{"num_hidden_layers": 11, "intermediate_size": 512, "init": "normal", "lr_mult_o": 1.27, "warmup_steps": 331, "schedule": "wsd", "train_tokens": 1418000000}
Each number is 500 + 25 x the weight over its row's rms, rounded and kept within 0 to 999. Layers, rows and columns count from 0. Numbers have three digits each. The size before them is the row's rms in percent of the matrix's.

# layer 2 MLP gate, 512x384, rms 0.0457, rows 305-314, columns 0-95
097:457511480520505534492561507513473534477467500509517517506498546526525492471491500525504500481503510495500479511498551504491542562526500535506502509500504567549494514498534489533487470487486482506495460479499490558520484490524528517490522485536531471501534511500532523504542464480507505569
093:536479500489523540550550508491492563502517500555507488495514488526536454456474497494517513468522462530500472483518485501488511528494543516511500503520491490492521520487534540514477491510539498510527520479498514496493556490469544509514483483514485453538525468449531503501479544506483491527
095:504505514446489512469504505525532477517482536510467451492513481496551477463505507490520534494533485539515514518514510513492444522494490531545490514509534527530512486516497520485484455488498527528490458448524461505475514510497465504500506505482476504491447470518478491521540545513526512480
104:505510501497496538549479540557515530505529512510476481454473522478512479486467494505495524520540505498554474512507489475454478495483503522490489527516483515504482507520537513442511462492522509497526501486503493492503535503466512479515471556456477511502501491521494491519477510512479503559
095:489490510483519506540523493503538469467533492512506511497511507491489491501511474489479505453528490493510511473450503538459492504501514490518511551526518536499519465490476455506495480512445522516480502498496496531479487489489569469523521522482501524511520489458492520508503491457464539484
103:451557523503499512511533519494527529508501482511503516490482483480492548485482496505513477450481460479498511494496508528523484512508506520483470480555516455494500539493518521473528497545505480512507538503471476505482481518482506544501506519559476474463524460508473517502494519549544481481
099:484477497495509475533494493519540472465485480478435502484508501471488541492487514484486526465510459508539518493473485472475451515462557535513473484528508526480454496520480455501462488499498512492491506437509502496494436489532517501480511509476506492487516471486513487470547489526499521551
104:529504506528521506523501474491495505517491476500470515521514530515498480513505504434506493477471511549543485474495497506542525471536483510538492493503527530539500508456521497499438520512537509555507495487528517479514476481479535532511488481495461514453480526501554486478543528459483463507
094:471559514525464533475514457491486533480537486498492491531560476518523505514470506500488475483499511492481474507483525513475536538481482503439494528459572527532532516509493475544518478466479501501500473482515490502513489565480470482498491494500506487494492523497513505502475505504519544543
100:562457474501492535530524481492493501495477496519507496526449495505510530524517515517505456492518454520540487549500480498492439521512483535494497464464450510501502475506523508479436456479482464472492488513494545474516455556464525505494520509517505525502548498473478457473538482486529493531
# layer 2 MLP up, 512x384, rms 0.0425, rows 305-314, columns 0-95
093:524493515571497520510485516489553483502455498480505548477469471484441504548517466495536507497490487503479534523517507518531479506553524496517487501494500514438531532542487493503519543498511524481481489464520544515517529521508518504502476583492488504519504522496490459520504521531473520487
094:500541523447495527497509526473492502545467487496492497540507505508541543507530496490511472456487493503473512506479532500506525489523506504487547497519512521527441472524488526506526473501543533458460538553526517521505477503537477471476522528454506528504486472540497533497489531524495467499
099:471492464508467490467473492475498497515503464492525518500485476515537457524498489460523500461500492525537493512470482490511477495498480467528478540476476513502499470463466482531537491502474497502500454459524484534503475526526487525557470517463447537508444536491517509498475470478467458467
108:511505449531489540512515469456494542530489511491514479492494491485466498461506480452479522489514475497509442533505464449488501550508479493517493496524502516488505492460495477473520502502547475507537541507493527512539509519507536516530459498484498521516503493517514497534510533508520511480
093:497527531472500468429474485453469525472506534485525521515516514469540521452508504525449476459461454516479499493467545513550493467519527528492483539506509467452524518488469520463513503478517515494517483475485521479471535504560493496509492510497539491508503548476511499455484524465477504509
099:491470498525523517480461517484505475474493508555465471448499464545529497497506465486542511494484476448540536495521518477515491502472504497518521534547501503494505449526513535445499507512462520502517479516497525488489500475510494480517515458497461513493498492457460492469487483476554523490
101:492474485493521504520551522515504494504502506521499496454507539450519478524488508474484512521493493512480489459483479506521497532541480489497503505517498493522509524493473443469488486486489536538430530471530515520531468478523488472512448448477512532486503482535517495527531489469513483498
103:506527514511497517543522473555465492507509502537515478509479514484547549519489518493506509508479503507490505510529467493510499479489502518513454484496513563491502513496502536457483516521528499509490508509530499523490492499497518515501489498481504463456482480504470460492504498524476462538
103:517478457496482452522453507502501481485499463480478520483485506503513477482539467493494506509499497483470512553525536495505524452513495482517532512485475471476474500497452535483555507492508519512491559475472525504531492450464518518521517473516507506493512532498436484494504503516469520458
104:557508550478524503484512492562489483547489482512525487494478523442466509460511493487493502495506506527481509509542505450500525485474487521494543539534484450506498495482512510449469525463532502476501504526493484506518505488502530484490479498488491512528516515522511471482514529503489491530
# layer 2 MLP down (transposed), 512x384, rms 0.0441, rows 305-313, columns 0-95
091:528513525486552496504507525501483504485506507530508499505477439520494478498498522461488510534528536461509492524502466501488505501543480474542513510537519507501511485484481494481488520499438513521506482485502536514511498529534496509459469526472496482524489500546482494484519503495525491482
095:504490478481508472480468518501561472533488502493501538511486518530481544537447558475538497481483543484483532546537495503493485505529486482555491487505486523538493496512487488495475499477546503520521550533525486491488464532493532458485492508500503506517501536506520481566528527536504483472
099:500483474491509496502479483506541484512525518528541494508470509464470511527507433473516505485470510492524458528503472486569546551485540539467515498485484518515515485507514473506502498521460461494510457502472522517493521460500489517535564519517481493491431557493495516475517548497492458460
104:490464538495489479521472473455455497509504501505504521494516498493503510484491480504484536446513460486538484530496469477507488586482525471500524526517519485474486452519541513519511510496533524496516507498491459491521509477552503511497486490487504540515553467491489519517483549496483484492
093:514514490515487497496499515529516522511498494503506492504526507502540556462478496522550501493490496504522485520564480549505542498446509475516489444481494495474491476518494516491536491507520531466504541481491505542498481494489513501448503488469478517489478499506489523492538446533510503510
095:499544437498498490464531474529500514477564492507502501471503456526494509520472488476498496497512516537484493503504525476495467524501491525514503478527494509490505481509492523471531487459527507552502514470523477468498531490516526532469516535521510512529515540534505469497524506528558462554
102:485478485506510544531526525542501481482551497521470466462497512495511446480547472506484480484470488478478508503529483506523505541472512489484546499498481476499506520514508512502495530537499491526497552534471459503551484538487464481513520490498488440504554528490510518505549480448496478492
104:500544517495511519544520513516509462486514475488552509496552484455514508487495491480470523525481530474488497476492516504494485444475513481538508481492554561531504485480497469512517508498469510493485545447524500515503487512517498540493499484500496522523520517483482486518475532523491497495
103:507513492511496506514553489482502443513500463487473517493506483492522492508549500510546551538518516464504520475541535486532514478495464478488490509489510472491466452462526502487557538503502541489444514528508466548476509531532444508497506516484499514478495536503471516513493504509485511495